Weights of a small transformer language model.
Size: 16 layers, width 384, 6 heads of 64, MLP 1536 GELU, vocabulary 2048, 29.9M parameters.
Architecture: rotary positions, untied embeddings.
Training: 900M tokens, 3433 steps.
Each number is 500 + 50 x the weight over its row's rms, rounded and kept within 0 to 999. Layers, rows and columns count from 0. Numbers have three digits each. The size before them is the row's rms in percent of the matrix's.

# q: layer 4 attention query, 384x384, rms 0.224, rows 262-377, columns 320-351
# k: layer 4 attention key, 384x384, rms 0.221, rows 262-377, columns 320-351
# v: layer 4 attention value, 384x384, rms 0.182, rows 256-319, columns 320-351
# o: layer 4 attention output (transposed), 384x384, rms 0.166, rows 256-319, columns 320-351
q262 096:499488461457547481534488556527476527489490594616471502533486474540505463660492445473555516543555
k262 098:458461480522474460567556476498559494505423597434634480456437532463470522501535502530355518533512
q263 097:641540486560450565405507556546467604435498557371433573468496483505540551532500559479540415448486
k263 100:549450452565442500587580484432497519557517427477526526422547500452456467595419512450490554539591
q264 110:543547509418506471538529512492556543409578481481508456529594491556553498421550546543500489515554
k264 088:415443608492600487471441541501499520476463380471443421571484499504494449554384514473523462483480
q265 108:404493439474508485431512455481526490492481522516412443433423530504534496540393441464452554466473
k265 088:581529464454456462453468518469549606492515555545513422548462463465470510466546499476573480543542
q266 106:489471512355523511458445501401442546446414400544566451500450514554497591571401511423521519480508
k266 092:635555517512496476442532529433528449511532463475543507486567446498475471497497554405504539481492
q267 097:408421531508518518583458507554524545493415472481524545470566471513498524515552453384488583475436
k267 097:477528541500477417480443509438519593449458382574511421491477538475485536536561542561511511483589
q268 087:495499574481513548496436582530445468396511572489490529538504643483492493532549459542513476458502
k268 101:481423492523522486501497479447524536536460465535517585544491360568510556418476561495546515555554
q269 091:487532409468433516567431482517550643536537510512590545495545568540444392413569591511527447514573
k269 100:496498512553556404483495499536462477527528450488448499497525415473494456509530564535486543530553
q270 099:579533466447547493444606549504449485523551530454605570470487548500457566533430581451511549521445
k270 101:476470453508458508537595565438475545432530551423583490557551521447500555569524501479538513505432
q271 095:408409493538438535492439473515538469575501454596421508475559465557528528484443517553488473641528
k271 095:588476484458474496552566513525512542482538526430487437490488449541500413523422501494432561469554
q272 095:443538515535473555447493515563532460380470479487466476426429492546575547542396379552421548461590
k272 096:489468525502500444537545578495529553440527476414494575495566464458498526526499547584517519467472
q273 088:532497483392495450433552527473468501512535543503449523491497498500423514479535432437562537545477
k273 097:488522500518391474509516441542505525442470496528525662489487477436547522598381526511566521513565
q274 096:454497544516537528497416424402455476504541562490486450555532550454510435485517518475468455587449
k274 104:539552538610437508489497432543465565543607453461429520418505491478481542475584483611514581499527
q275 092:448502457530565558426519494468393559552462495466442463491467505534500529479536548596458479427570
k275 099:514541460453583491514545399462533491438475407503536413432446468541481415453358478527450514489505
q276 096:397579494505475513536472504451491406490547521469433523574476457425477506601534531518542603522521
k276 097:553487460481517448475523513502534507519479493363552468549405485511489520388491460576539470549552
q277 097:471563466437589553386458498552483400441593527515577441509509460515503451498501506537561377556557
k277 098:509589527547498452531520519421502530463429513448488569374466447566608483431381513529524562581496
q278 090:507496487487548466503505438479499550516595492471458387451513575471518540557428538537485416478562
k278 097:391469420447542485481439546500422514590391586483492648507356513590518436502386384462560442513509
q279 098:662449538475453452469474572481500501484482551521468570499539498504520478428449451496458616547553
k279 103:500478468478517423538405513515529526514546446390569431482519515559476452481560461581514454394534
q280 097:528564581453488527454521536457522462514483398555512439425453472482509475504444445446519473523576
k280 104:483506492469417567582519456524509534497571528584550498551534546467543460466484564478510577465492
q281 090:523565529463501492489522526474482461502493509563574515471533569532491610442508424520425430497491
k281 096:479551444521480445464469461503474504461562580509528437480385566506523525516518522461577476527525
q282 095:495533494498483523520396549512526509430506478450590429495575490508492484482365534548590434384559
k282 100:488441494494566429553479526500474511498459379469549482527472498522571495487537478489483494553586
q283 102:544491544529498515455541531557437474505461611502458512471508523501447394542573461505486513436558
k283 102:396519539484437499508395548552458489473500465490508435563528567519492578454455437451557508465480
q284 093:488533516505397489529513445525538483481452596544533458530458514483425586420528543448410536457419
k284 100:563514519496545506528535490455516573473504418578403536584550588510547484499513458429487406575460
q285 092:611519455571442497495463520514441441445524503552489593487572516556501435471498507419443452536549
k285 099:500506516568559465569538516476419520529554593501545518491533497473533370532438558534506559484593
q286 098:422629499542531588626383518591562558496502548456525534475475454528439473584588486434479424394585
k286 106:534472490460499422477535481433473512497497458483578510461481510552467526418464514420516459510497
q287 102:557584490585417452479464538505513450585486541585504512481477490477491478488471499431491562562561
k287 098:480423417470533461501550561448474488473543481537506536623517468456520469524422581573506507535486
q288 091:441524515517549554428517485458450497569507438476505495526554542506458593526558595459521524532426
k288 097:514523454525431428538483507511511513418488426525514526578527466506505430494455463532452480493522
q289 099:440508450481549464439513541491575511525454463577568434478492523578565486430523492469500384464484
k289 101:481466531464476533424490523497442449558545623495490449422573482419480441490552522516473569504530
q290 099:519512503497510475509458540587583558450588513495567482535486451425460452544609619484462500429485
k290 103:478619492494482463505529543413463536548506466440553523534467563484572483522544456503482516443467
q291 092:539555497404465496461584554557497519546528549510459480466550508554482401557557575512493416494539
k291 097:476402486511441469654373574515500547453441537516509503541526501465513510463489531587453585441459
q292 090:515493402436516515494487524455463470462507456600498509462446513544513479572542536502419467424482
k292 093:425535511405495516570509471409429544410505467498506533481486558531469478393557495496469478480453
q293 103:535471432454436485532502504502469495424478530558492556590501481467474518480546459525549499391460
k293 095:476434498532524495511493488474488477631482420404445463445517429479449477480517485490465437463448
q294 099:587529559556489509525479538533586461439513491556507517401429597584436520447445491475469584396579
k294 098:555434556486568493569574492615563458431393531525516528549549521549442586517639476444446412477489
q295 099:465545469476560533543617504444537477484511547432474615569486481490420519462514468553476396517533
k295 102:439493492571526553460444431499528525500457531500444371513461552507463519498462492390561477395477
q296 091:465515447453501440495493517446539469453459492534497480549402402501397501525528464503439466494548
k296 097:545466569533482443503523508531523479428493413462503511449566581525484472501469532409462502571464
q297 093:383530448542497522495495525581583452429510511523466544435481502450504474587606567504535588588544
k297 100:472387548491624427486531556551487461461483449505592507502503489471518526559410539545502480499522
q298 092:537482534481492520590438533548480428482584479507471485514466485506556478493466433488484546417482
k298 099:497566411535502553558483569470507564499426534451575486560536499521448412532642542486508457427450
q299 095:446418421408508491540458575586501473464543599457548527419469479582428350513477582501545488566428
k299 104:448531484486504566413603593476555542479529512449515453434498464469530475457530496531506517416415
q300 095:484501460556546545420442547426538502413508555463516585531528541449514478505501497471439407565428
k300 101:592538510560474445508610513417483534456503524531544471534459526538512441488484489544556565405504
q301 093:563381456610494381561550515541424586618528420472488433581508478539447530366583514404459512410456
k301 094:576526469510570546479415496516525500422453447582484434507483494474435496502539488468525460500513
q302 096:469561479520530456381486464559529548493476522423496511513389523452492480526507484533572472443476
k302 094:493535408494523464587583524519497518502523453563623562480526407530453474432566494542511505471514
q303 090:535471561506503523547536569513580501598531533460516502536499516663480497476473560499498579560539
k303 101:478519485483454607526551494459539577514534465485454473513469545490552429468436565456489548424580
q304 096:415447536540560492452474527457500478504487355495472505383560479489537541518509497563565431506598
k304 096:551417518449522519485494502454516504499483533510435454496385475518476513533459477540489477506410
q305 092:527464478497480514532532498554515511467502527473567409591543525572482502566469462449485456488496
k305 098:423458485405522559456497469434539490490525566506602561567482479461511566484503473453508486452397
q306 093:519553512561559541510454551562491443540479500476554443469541499477447520644391500451518520502486
k306 093:515440485552564507440555529502490539445479514583426513479561474477513477525552452565528441450610
q307 095:478536495507499502437466431494485428554520498450476617539429430467477484511477444524607409466474
k307 101:556458442560541452438476496467420580508511489509537432469468482500516439530436585579473511499573
q308 094:547598576507533512543520492476452514598477459471518561510446428508513475578583521488486614561467
k308 096:498438551507560499556486468542384566509584438511517389402420547565511475490468541476546524595457
q309 097:527555568460507451500518464476443520516549421522445461533612523439504383530442447486417572521387
k309 100:515410517473480442466449538476487459520518457563497473484501460462416479388515592431527476561456
q310 092:509467478442676538528477502546579529624489450465533525475513474475570592534514533575594525533515
k310 095:551525459395478388485490485488501526460484450485520535441559537487478479500478530520493585483521
q311 097:499397581494493534409515538421575507409499522465484389535579613505540492473498484446497526640472
k311 102:467527516455503629557575514493541480527453480479486489573432429513535450570404462396532409526507
q312 099:544475532590550436528485493443540480546438538512542463524535527427484527533516545502520471590440
k312 097:497500581470444565440563462411489436535522454477479425519523506437525489454491548509419546427504
q313 097:398491516501487437460561474504538457506485439514508535555492471505532505502506492491544442551506
k313 103:610552548453515525479515581552472441462540507512484450538512482477421530481495604525528503518502
q314 096:477555482458458533513475528641463512554544519505476546546480460349471570469435523502495441584514
k314 099:498442493476454534488436430510499469618490505513445457493622461510459460500409479505498589458549
q315 098:541488551530584416479501625595487516493502561607492441541506520562522517489433460541528499523478
k315 100:510444546502462487465501500470412496488496470526579548512579509495491525628602481596475438436532
q316 091:426472472541506427505448524584465489554505478452424440503451520565548512488453530494547466538420
k316 091:470539533343450535470586471491451510441534455567516510471440527430486510524462528454481584514520
q317 092:498582521594548606574510471458564524509465609529494476526553520503471501506546443505550473616479
k317 100:522591529503492468475486502502530491412515429478389566545469475421508478517480545446453456478451
q318 097:394544437555478569471558528418466520486485518564515619480559584450459466538481487431561505505541
k318 096:393574545482481535478520442540430482463597496482475496429415448432609443439486541582446523558579
q319 094:440536535493473549606507442460533583613570510564587580462488509455482464535565497499500485580563
k319 094:449578576556503524491377412504428537501527622392472430425531529528496558562500514505492515572481
v256 101:477487501512532546516519481567508492414536548489590551524507542374548483592556464571511496455477
o256 106:384547504577506598567495417443443542552517613449522509457393505469496561462554515559502482546492
v257 112:508503479543499496404510500503588570443637550477650494469525429429471517451526484508564491587429
o257 111:488489480589474410542532449395461451513403530456513451492627481488417506546407574547504413580597
v258 108:452427469441503563468444506528494536446551538565564499523438444523434496493598581428599692526491
o258 108:492456408457588431439461491446542589539456539493529484420438442528449487478454539486594466472488
v259 105:424488463499510521576499544476460472524518515528372496508519542549493530446459450452505592429529
o259 106:554507459526556452548376532528515445502437470459424548513450470520462478518479483515481380458626
v260 102:482508497491532542463401456491423473542456569481520387557550571449517526565537522530501547511599
o260 101:457473448597581524511524457530459564529534527508546573422440509439632444448438559491445512553500
v261 111:422591583493454448476529500480482551512452457483569535547546511462519533468594506481517490589502
o261 109:484417493479506512493521531476491564398479508506354501518572480480494535510487460515451539495501
v262 102:490472491492479548515563465476562467414438517515434527556474503522425550543574409494465491471386
o262 102:492487582520528496484537423517529522499457489479530367477507503417488523539476516490578406550399
v263 098:535550626535512540481447484496642452541523507468496519560558510542482545456587431502434545485583
o263 094:493468474457436470539511461498464502473566541410529423584441464527494626599545474522521399536473
v264 100:565506545547605452470543516404421522392466605580602498477500435529488488536461595431494514541475
o264 102:536524537467544552419526474434539482470469442477529465545454510477555517556501567466518542518559
v265 102:544490465477461530454469450508549612528452488591481414490487483523518549528507526560528573428455
o265 103:570500548511512475564617442432447470478444525529485486554475448643507436472365449607615430516584
v266 096:536452469522433460424574524594484491485620529514531493532542502479509545490569524619426443526514
o266 100:390498511475469552542495492472535533453409532470553500461546547500495436513534510554551531517463
v267 114:446482444515504549465443481609525511506506623477542474426502518503491563503459508587498464411473
o267 113:534550627366493491523520473500536577488495432569549543501515526419480485588412503513499467462440
v268 103:523500447509446506443479532571452463449496551529459453514510484517446566547557584498507453483538
o268 106:541438560544520550517616519569550463569506519454490512562624585497496548641463546544612569563428
v269 103:524475454483474430590596547471561431498531476540390562478445406456433524461513513589537555466449
o269 101:522464448521468497542549525472555393521452515560528354436557561531470537529467467473439506465516
v270 107:487577448487481454324504499453368531503542593435510586526508531487520474521523560569508489469516
o270 107:465615429570456572465505441657518491467492503499473469462485488569555403451525467473533460570497
v271 104:516450408396476420505627427447576508398503521485571540490434539411535457539455571446525501495535
o271 101:458541539496506527541431557455533454529513465596472523481510555540541490497510492491454569489437
v272 097:541605436549514532477575449453495515510457427495509577499533590524446429439589542531454608508529
o272 104:506456551497483585494449576592477480536474414562528599509472491502582510575476514561467498517522
v273 101:495509432415541609343512440507484505532495421434487484553494470362609503492476377536557470518441
o273 103:502526459535594486506461572451477480375505511500481553472513543561436533499525481484591418532464
v274 105:469507472489525511440463548424466474534377515485543541500523486491437532458517475451510474453455
o274 098:534481545478565457479571512410464453506561443484502487535494517567603537559587462488531467555553
v275 106:487598488445453586527537547500530510463597451510484511445493490512513544493537382499516484436447
o275 100:502487501540560503631499476436430533525469552413472465549440474489477443487510553511548427508531
v276 098:545443445543522550491493544480585524528539503538568485512454493472530442482525438525518555406416
o276 099:411508493487541533462526470450379535532433519460615486448599544522604529632503433507516533565537
v277 101:519544557469589492512413434505578466467579455524431480576480446452574452458488551522572516598581
o277 099:587498377449426454512509504476469545398532593501570523532502483493456579573477634413514457474499
v278 100:499527451420477587533516590459612394451507538520371477450518452468523482444526447408438519419566
o278 103:442506603506455499484466511508465538517408457513415448473564505417538451516360461493505436490496
v279 096:604466522521524481476500479439570473447544423562591488591442497626553520585495468516545656464499
o279 100:546452476459473494409508426509603568566495559479529514454547477574478497522537459492545524511578
v280 102:484516530469505532497515469521513403538522510619481520491532537471505539546439467443384515477552
o280 102:502422497569536523492548530506514541552527451490522512539417437563577493545617500413536489464470
v281 108:383501491488537549454543466411519567449562535560523547531443501491463466505548555504559499491475
o281 111:542509570446507549552428464539460465545474474479392486472487408481450442510484437435471541445420
v282 106:499539392469459460429488468408543432491525510532525525508559532521581536535556473497532461613537
o282 103:445500533571468526446522457478537441545473434582499422454504450421466486464464481608440548460503
v283 101:440473539514461501442518499482442578505476524551601516484593590465435518532506507410469484485455
o283 100:506525486572556545465522502570403441517515458420371483499489481571474534484487504519543485529543
v284 104:493534532534470514474505439513522449465478578549415345513492500577625582422562460518557514476415
o284 103:491523523573455532479436444492533520436549522542437452544513480416483489489441501470579504508449
v285 105:516477454480435481463476462491537522479445490598450380402494504452490537530437490523544452397448
o285 110:517517591552552468464485586598531606479537560582560351634495550563448522539497464485564485388489
v286 112:555450524417502471580473449549528462468482567541491493473450548461427505532546583438546480503512
o286 108:488446514486467578580464458528471479543534454478475545552471497534457475587444469528533505511524
v287 102:488483452453469481584532476560526444473494565494470382537371467451579492502471574523514444518553
o287 098:481511472408452389490530521475556530458469533454479512491447512547468529417499519390500626484576
v288 102:485505527524554546421558507468563577561401498546574473432562458477509509502526470516525447527478
o288 100:466489595531440493423515450440473581593533474487534574551581496492412484478550452523455543484466
v289 104:490496550416471607583503470463398563439455522473553483534576551487463474586455504494437633496410
o289 108:529552473525534516471462478547551453406541529444487538505478460498586581501492465523520456545524
v290 104:498557535410391530597476539536475466447561568467526458469552521501465526500555492551515417501463
o290 107:482493410471532506420521446548569474473491477509445579553583500369438490428535567599515459430522
v291 097:451538485385482511408495562526414451481441487531565483450464503568531459416582568521470520457513
o291 101:473441475527552366478574562508469489534481444478485517559513427402485473500494430469508499473442
v292 102:496530418501541452540445445459407521519492586477527526466455634555451472522545490550506480604486
o292 103:531418466400485472503526411522505432504562521558534481500499542466417520396452481471574500521520
v293 107:481481380488530425479526421509490466502590485486502565509551509438440549480550536544471499521497
o293 099:572546515575495612574512450556421457508507571480566615440538542507454454442470451496473557453515
v294 099:505546539549456518500488510509479380497542511518452564558580563554614557531494488507524492551509
o294 101:492496548475458528516457479554458506455502527435448413488400401527465542455510447499553477517496
v295 096:446523490525534473560502522455450452468518456481522452485510416461433531464483551497518483481516
o295 102:483444506511477507466456465465565476460508524473538477509564535448473475590543510464571549622546
v296 100:447555433582480460485392505585536506464557509467424496451502542483492560492354480419461488409445
o296 098:594468475483523502500654482530493574469462463592410433514500536638607488566492522474478486488480
v297 112:502510526490480524510476463527462500481476486458546512512563491470525498531477521527476468419526
o297 109:484559427491484530513518523506588500512536553576490534518491517525444601543501557580554476478447
v298 104:439557473468579619485550484492441480513521418471446505545525496415453441468546548563520479444442
o298 106:513526526533550483504385480513465511546450504482435535424525517568506447493495567321443482445505
v299 101:541484500428459495499505515469547538564580511458471412536541521572596516442488474588538525483452
o299 100:544550462528491507464557579611455392443565477416464468492590393478466595560522546502602533483494
v300 100:488481629569438442419493500453500456476523484514440524482494451467523487518530594531518390497470
o300 103:461496482481501507543472465530428447515372506468529533489532449510523502514511477448488558517498
v301 098:481533549564486455565466398459501531496555467498547569534547495499553543477516469493565464532396
o301 101:525512561489493526524519515496467546475427561471493541532520476485530548510487444573545567428453
v302 102:489532542435406542474458513505438481513390543482577514496505561438468526475592537532458420450516
o302 098:482457487462453574491492467495551384546630629397530558533574523459533479376545498575540445626504
v303 104:556453598493460500538459516492443577577494429483492543350419489491443548426621520551501550465480
o303 106:531496413491497492546544535478546422536447488500571421494515490565530519529527542531473479460508
v304 102:368527434476451525467554557510550496430488558454503457520527548521504559490585417592535426493553
o304 100:414548522558539516548407508472474501577541561627551546456524440456476435526493610484464611588489
v305 104:470569537452545484366559590434551437536539471492556550589530476515466525507491515559508478432447
o305 110:375520478491559446441495425458479514524429433448561524505545453432553474507521506453466530574467
v306 108:585416533519431529503573488491544451526517480516491530527514468531518538503466540483467523482507
o306 110:441477512421524496607516493607554447555387469489545421534431476481415609565554529586541443471579
v307 096:565546506446514442502563496509494452464408495499518483502507564530473509443445423478520510480442
o307 102:571546469567426444479455465462501538570492552439491493576435455526505591544505560559488539474467
v308 105:463516556431427469547410499508528472499504429407527550554555502525502526528428481471485577496597
o308 104:451491434443491513569447471498456529437553465550484522491433534544460551502544512521514458568441
v309 097:484514547483537500442479513432449491471534482504465452464517477581512410539463571474512483490492
o309 097:475493480584544464540504470557495563496454559528476461473500510473570454453471540408475576505547
v310 106:460596461494424513540417575538546532477476503473531506569480463492461495590509481450550429486463
o310 107:471444559423532479492554468399553524503450507496548429456607482514523433487540456561524492548521
v311 105:488504513524455601547414561482443508477453491595507593412397467496420547549589570475469443511455
o311 104:450442489501553508548525459521522507576524555527456485561585477494548517544529502524490456469493
v312 100:463578496517552535504511536477528709472456551593519526515355470520412472498481485506495441582520
o312 103:503482537427407592510535574519492460384426427530523464490528486510456562474386441461498557564499
v313 101:442519451453486416512470501501472485479578485371580473563479467488529408451510467486372512501568
o313 106:459512506510457572464506585434507376492473568411429481451433552526524505506528542442417475423357
v314 100:597495499510532589508425575496498588567479459421512539514562495449580520625556558507473517513424
o314 105:564464461509530468521602447484574575491468500491567531517519473440449534452469462500562449435578
v315 107:430468399535498417459454525519425406474506510465477463493567455573515479440503519497545443429507
o315 109:500561611505529528501534489406493427504518443525461483413475483446493451489465503510450445624532
v316 098:455528542430591546627565529525516458471454524505538488515384488465507590513526473363514504481561
o316 096:544427546440471572480469482473469463564448460492539512547560499444501541526501550511487504510480
v317 109:512548496459487503453565510531506450495507495490548465515502505484597472445494465544526542558482
o317 107:524497503515515453522491569524555605449553523577455513480623482510529476516421507469524477374599
v318 107:495556480551411416540491498506503488575534549492474531464577516507546429556532568512488463496592
o318 108:486539366456429523488448523543524462490555440500431477455530545516478473498486432465490456433471
v319 099:476520425532520400427518462495541382487469539450587529472537539427482503458477557538468489557664
o319 103:524495471485563374506540549499565506457487533562517517475461512522609442519467533566500499560480
q320 084:491467440535402471634559430466534422515474561478505534528528495589511525514477504534462532523476
k320 064:566549449535508392597463487408505561560561507378471499490510504410463527482473586558535475513507
q321 075:458568526367509497528378538509440559570491459446593536404492475543497414548577424536541578478508
k321 067:504558509460505521423492410525548506530475432407522563450602577426487433599497532508499490553518
q322 086:522440549481532602401494486504434519532470477501509506518434434418559547565533518512484535492531
k322 080:489381517517513444454570510454485534440472532500545528493455565495502451504471468525495544459515
q323 115:412513484551471505364516552551542554511511539525442487542384531521495526565473499520543411454442
k323 100:521445442414431517480471505525435545501484464488529535461470513545510552487472532524507658532536
q324 103:556472501410469538519606445463499518499484575520498479459556496499565464527555546489534509498497
k324 097:494493492400433505581486491563507473598504500491490601505500401461425487564537529497515465549500
q325 095:465498553505532504567528459450471473583468570536426514554555460470421500573530513520473599516523
k325 098:575471556594559549480469418557513509605436520541535517494542538480492520559476547461528484525516
q326 102:558480492475484414604537479378468527549409500517526507498465518685432454529437510505550523436472
k326 101:473421525520403526541456440407584479547479488517442525491476460545514562562443474565459569526579
q327 101:454435484490549429489451504377507480480504491611476546534449444433492456525437509540538526540528
k327 101:383464477519565506537490395504490491443445383515466552557577469563465500517391511535521614450520
q328 075:429529500462454499453490463475505468562498544429456586509576570496459653483477557491418567555520
k328 066:586531496545485467566492473506534600557495616448466564476560444470530576366379478588476469514533
q329 085:426521553592464484471510566483545459428429541465531443539464561515462500546522483500474533509412
k329 064:488535622546469518582453505480475515500498596494503479524400470507506446455512448429533471573475
q330 098:340533496569442443432496478512475520479435571545536518491491492503479510547454511440528606437586
k330 076:525525531415513419531474491417457553531544522390480517507421512542572547476535501477515454422427
q331 110:472562390463467466539465457482533518597574527498486488483459398500485525477600547614529597429554
k331 095:449576537479513542559496450513565538516505443457420400443464400478528512569574496590571515450488
q332 103:651512534445505546500471487494525400468476371515485576529478581472472519521459493461329616450441
k332 094:509506526508500532418618530514448430493530526435466485447537548512552556509457570513440593528524
q333 089:498482483513462519438553529477573564431500475458557497581540528465522580546437483548533522579420
k333 087:540538530480608471469407510469478589551487560407528456507413557517521428450493560533433516569517
q334 095:606498383513568446523455533524524560562512470500506489492518530527480407465499575529501503586522
k334 102:500532512506537467514505457506499396509446444541531523497494481501537456509515509451515526488438
q335 095:454513542508577532515530462479495502529433619422592496497491630526511579540429515432552510471440
k335 096:447517426416470444516487525467504416468492520414517603585589473470482464504529588460515588580603
q336 099:375535439505522491448539535467464613435562538651624597426449439442465522505638458484556455520557
k336 101:516543473487458472513431460404592543447534499492585450508426464449572608574594526524521480499479
q337 094:493541538529574621463486518544491451610414476471553484444494406535507534464591396511431431438494
k337 097:472502499535542468542438512517544552560531429534470544443556452612503541528502526556494512477475
q338 100:412499443433471516436451534568512482471561408517477517467572468507548454543521529557502507523437
k338 098:456566549531510514527458462471474552503507486514488486463493542483518502496637434503545509522461
q339 093:451530465523525550450467509524507524453551548502580412453526497455463484439529539420489517511563
k339 094:438431482511607543496474472476584444421550539500540475493502453510491570533489469486542486446509
q340 097:600575505561451530389422493605455445491558408526508543449475573444521525537475500539505502605509
k340 097:437505584524582582474473511471533538511507494569582507527462577478455495476490428444531526420465
q341 101:529482554436515441505494515419441442504397520533492462565515539484479459474467498506545499476465
k341 100:541460414425484555463509519448424484554567483445512447521529494552499543510406568536565551473451
q342 095:480630590508510482467472537519513483471491463531438466407373424608475471559631456443485475578487
k342 096:456522559488453506503528528510563417564443505582445443402427453520521456549580510516467378498471
q343 096:572422467484581550518543416533493478561540512584470496479413558507552495440457467511542483477410
k343 101:515497508460572511565580449490502490578525458516407489546405509535484494530602512558460542559521
q344 096:511490558587485564570504439473450503454377591509588568537546500450448547605581506567494559484505
k344 093:575557405550448529428507436480547480482459465457432503511524481560522536578530432522416488452462
q345 098:538492531455452510373501485478466542511525528546517526457627538470652578490537493407493548498477
k345 101:498425482603455438492481533531564525492522545477471561473619542519535506493457573558485564481517
q346 095:534454518504430472541521481505495478443480524566507432519472408500508589528503555618524486450501
k346 099:622395496486550459480466433394424505423567439493540582418482528535513458529523433469594401574502
q347 098:564394499469436533550490473411432463449548460467470493525421507575500503485536454447463469586549
k347 101:533459448562567593496546422541458489464494444501547502538459399485517571479463473505458490507512
q348 096:503609573531403409482522429529467459508469539430539413514492558528493365503478556447458476481464
k348 095:508523518540505405453521531547506520557473459456495473493448483540424515523472533562508456524501
q349 096:501558490527503497501564499418502492528522462546520537484462528495486459469506526518454468562571
k349 104:403565488492541536547515533502489560551557570450418531483512414478453582476457545604509440544444
q350 094:502430542465538480535452512493425489535505479497506522478486494519494496568492539486477437514535
k350 100:459451505538518528545471450557561524465492369496536485485495452436557498536464503536577504446478
q351 097:519474501549483481415501442574490524544514530432408439558460420559458484482500480495561578536472
k351 103:517488491546568467554518519492542552462612572574482511499554528454483517543603506406537462522480
q352 096:506467607497583539485586594528500508517536475535472489458545491499543503403494522444481552421600
k352 097:568567489568494609523528519586441441486652541464520499450510525565496576442581487471438493510547
q353 095:391538471489462489516439526518519445506510459519493477493499501484470463456566563560501566508582
k353 095:410512480542533520477515478493593476501565435491483484572450566511446563532617487564467557467496
q354 095:467482431556563466496508494461434482605532568491380554456515512565437405517471464483499491511508
k354 098:383450518516512589493479502470505493491512543460457546480703499515509461568518525440430596491471
q355 097:510538525430456467528437441417430541537425459448470485565393491489460467500493564515465496592453
k355 098:456544446507544473503511513418420554616398519506506451563495513599440454503468506512492396484523
q356 100:421408524527447571595608563510472513473451528502472518452541522519515481510349539519505544538479
k356 107:566458471612406540450546482521472509566474610432546487377487608472543469538509504518473521529568
q357 095:440464522438525483464485498553528503488501484502434451539539590534568437459452444473497515454353
k357 100:499442490584640490598389457546516603472542488437510517578555550477512545558454542532510493424454
q358 099:579500444387483452599475473424456517483484506547517458602502431466477476493515553479511521477537
k358 101:565468442445526473491497410399470532477461558503536471558448488513502530511501471468480546488558
q359 102:439483524530486616516517602594549470482498456548493339492569496570435468496562501552512541431471
k359 104:547453634457510573506475567520475451583468595546558569460535448512519558483454502521521473492463
q360 093:544443536483472501478471533508502480462433481503535451503493464400437467588523456505483505600557
k360 094:541525517436583451471504447536486482426498524573508458478444518627573540471531524462547589535519
q361 094:587483418491409488499511442470581548504447418517515431405473473523484491516512542500468433371513
k361 097:559486471582527467525444452564524527508477537397394493490525487543555500506410409475499461505497
q362 098:518508497492551595495487437412571455510512522514493480554465476425427606550477449531481367413507
k362 101:492520569450504444528491515565462403474497461544510456490544549463463508426517554454434485480503
q363 092:598559524491485453416447485448463498491432556467498502490530505439400533534468628423512522552340
k363 096:532489413445467511527531508461447510426483571529505449536522510506532561501470454498475472506533
q364 097:493523428483458577488495474469569467556408541534504465443500492550482399423412488440532493505514
k364 101:460517549503550492527460409526483466492528594430459541530425397442479549497459551502566433492500
q365 102:439415491488319491521491502492584552491482465534486485509477404572533464479416563459515489537516
k365 099:551504505412441454504524439499482506531547467543515496464448510593539518461410483558531390534505
q366 103:498392572518520442519393531476542549485458411477437501514545489611475522490521520511505559406558
k366 101:438492502454550449565514539449559566483493552463527497447509444471515471521518499505453561409460
q367 098:501508509497506376596546546421441481450533464568564444376461519533530546486438474492476457515423
k367 107:521545498538522561397456511554497566499501513540516455559515601541562497499489594514409525517442
q368 094:510489551492446490494472486472451457531526402468434537518514492486379548537505416425450522553436
k368 100:525484641510470509472456485562484429554327474527567469539519572594416546481532597455511626477522
q369 096:536459576450464474570435536591559617594467521406470476458498475503521511494510498552514412512546
k369 098:521426492507505525450524485515481480459543405375490494501420519484532565486497485507467570443444
q370 093:604521503529437476482505499614571571470527448420460607519479448528448602458504441394520432351397
k370 102:585544439531430514618445531432447450473534496469469535560532553586489488543458494468523475522512
q371 099:456402507537482490523543536470468583558445539451505499493514493516453613422428493566468533496521
k371 099:454533506550557529497456508502499540444475563411485518452419514500477467427472491511427536622470
q372 095:516462433400501480549525484465472588540472492479453544490451495526492528470535472526452524507565
k372 092:376475523387478412469459482455585464485568462563535525555425475610513561536587379508525456464463
q373 094:543478451522509377498554491479422546499527496501533452547459532488550419499464553513420552583506
k373 097:458371420462513513429501493428400548513493526522554390502469471496518499555491495545445518629499
q374 099:424447488393433524484470499544458534551527530472490387509493494552431481491547496390452547503563
k374 098:573443503471486427559526446509499514466468526507441628513474473512482551493485607551456466502509
q375 099:431556482496604528507469470557452476517403478514508570517473491439507501466469483437459544484482
k375 099:517489522528460538524573540475483505511477560571558538473520582520521447463442573523479517532547
q376 094:463517521527513633549473550447444436441459464424440468565403548470578461589486497480496497574444
k376 094:540439455493480461467519497507449543557596515470539479534566525383425476457444542479535448527500
q377 098:417474517543482473460506534476465531440545460498504541462564502508508522465495525495512470498460
k377 100:479583415464406438494450496541491543453470551462549594494519426518533492565596562460422436577489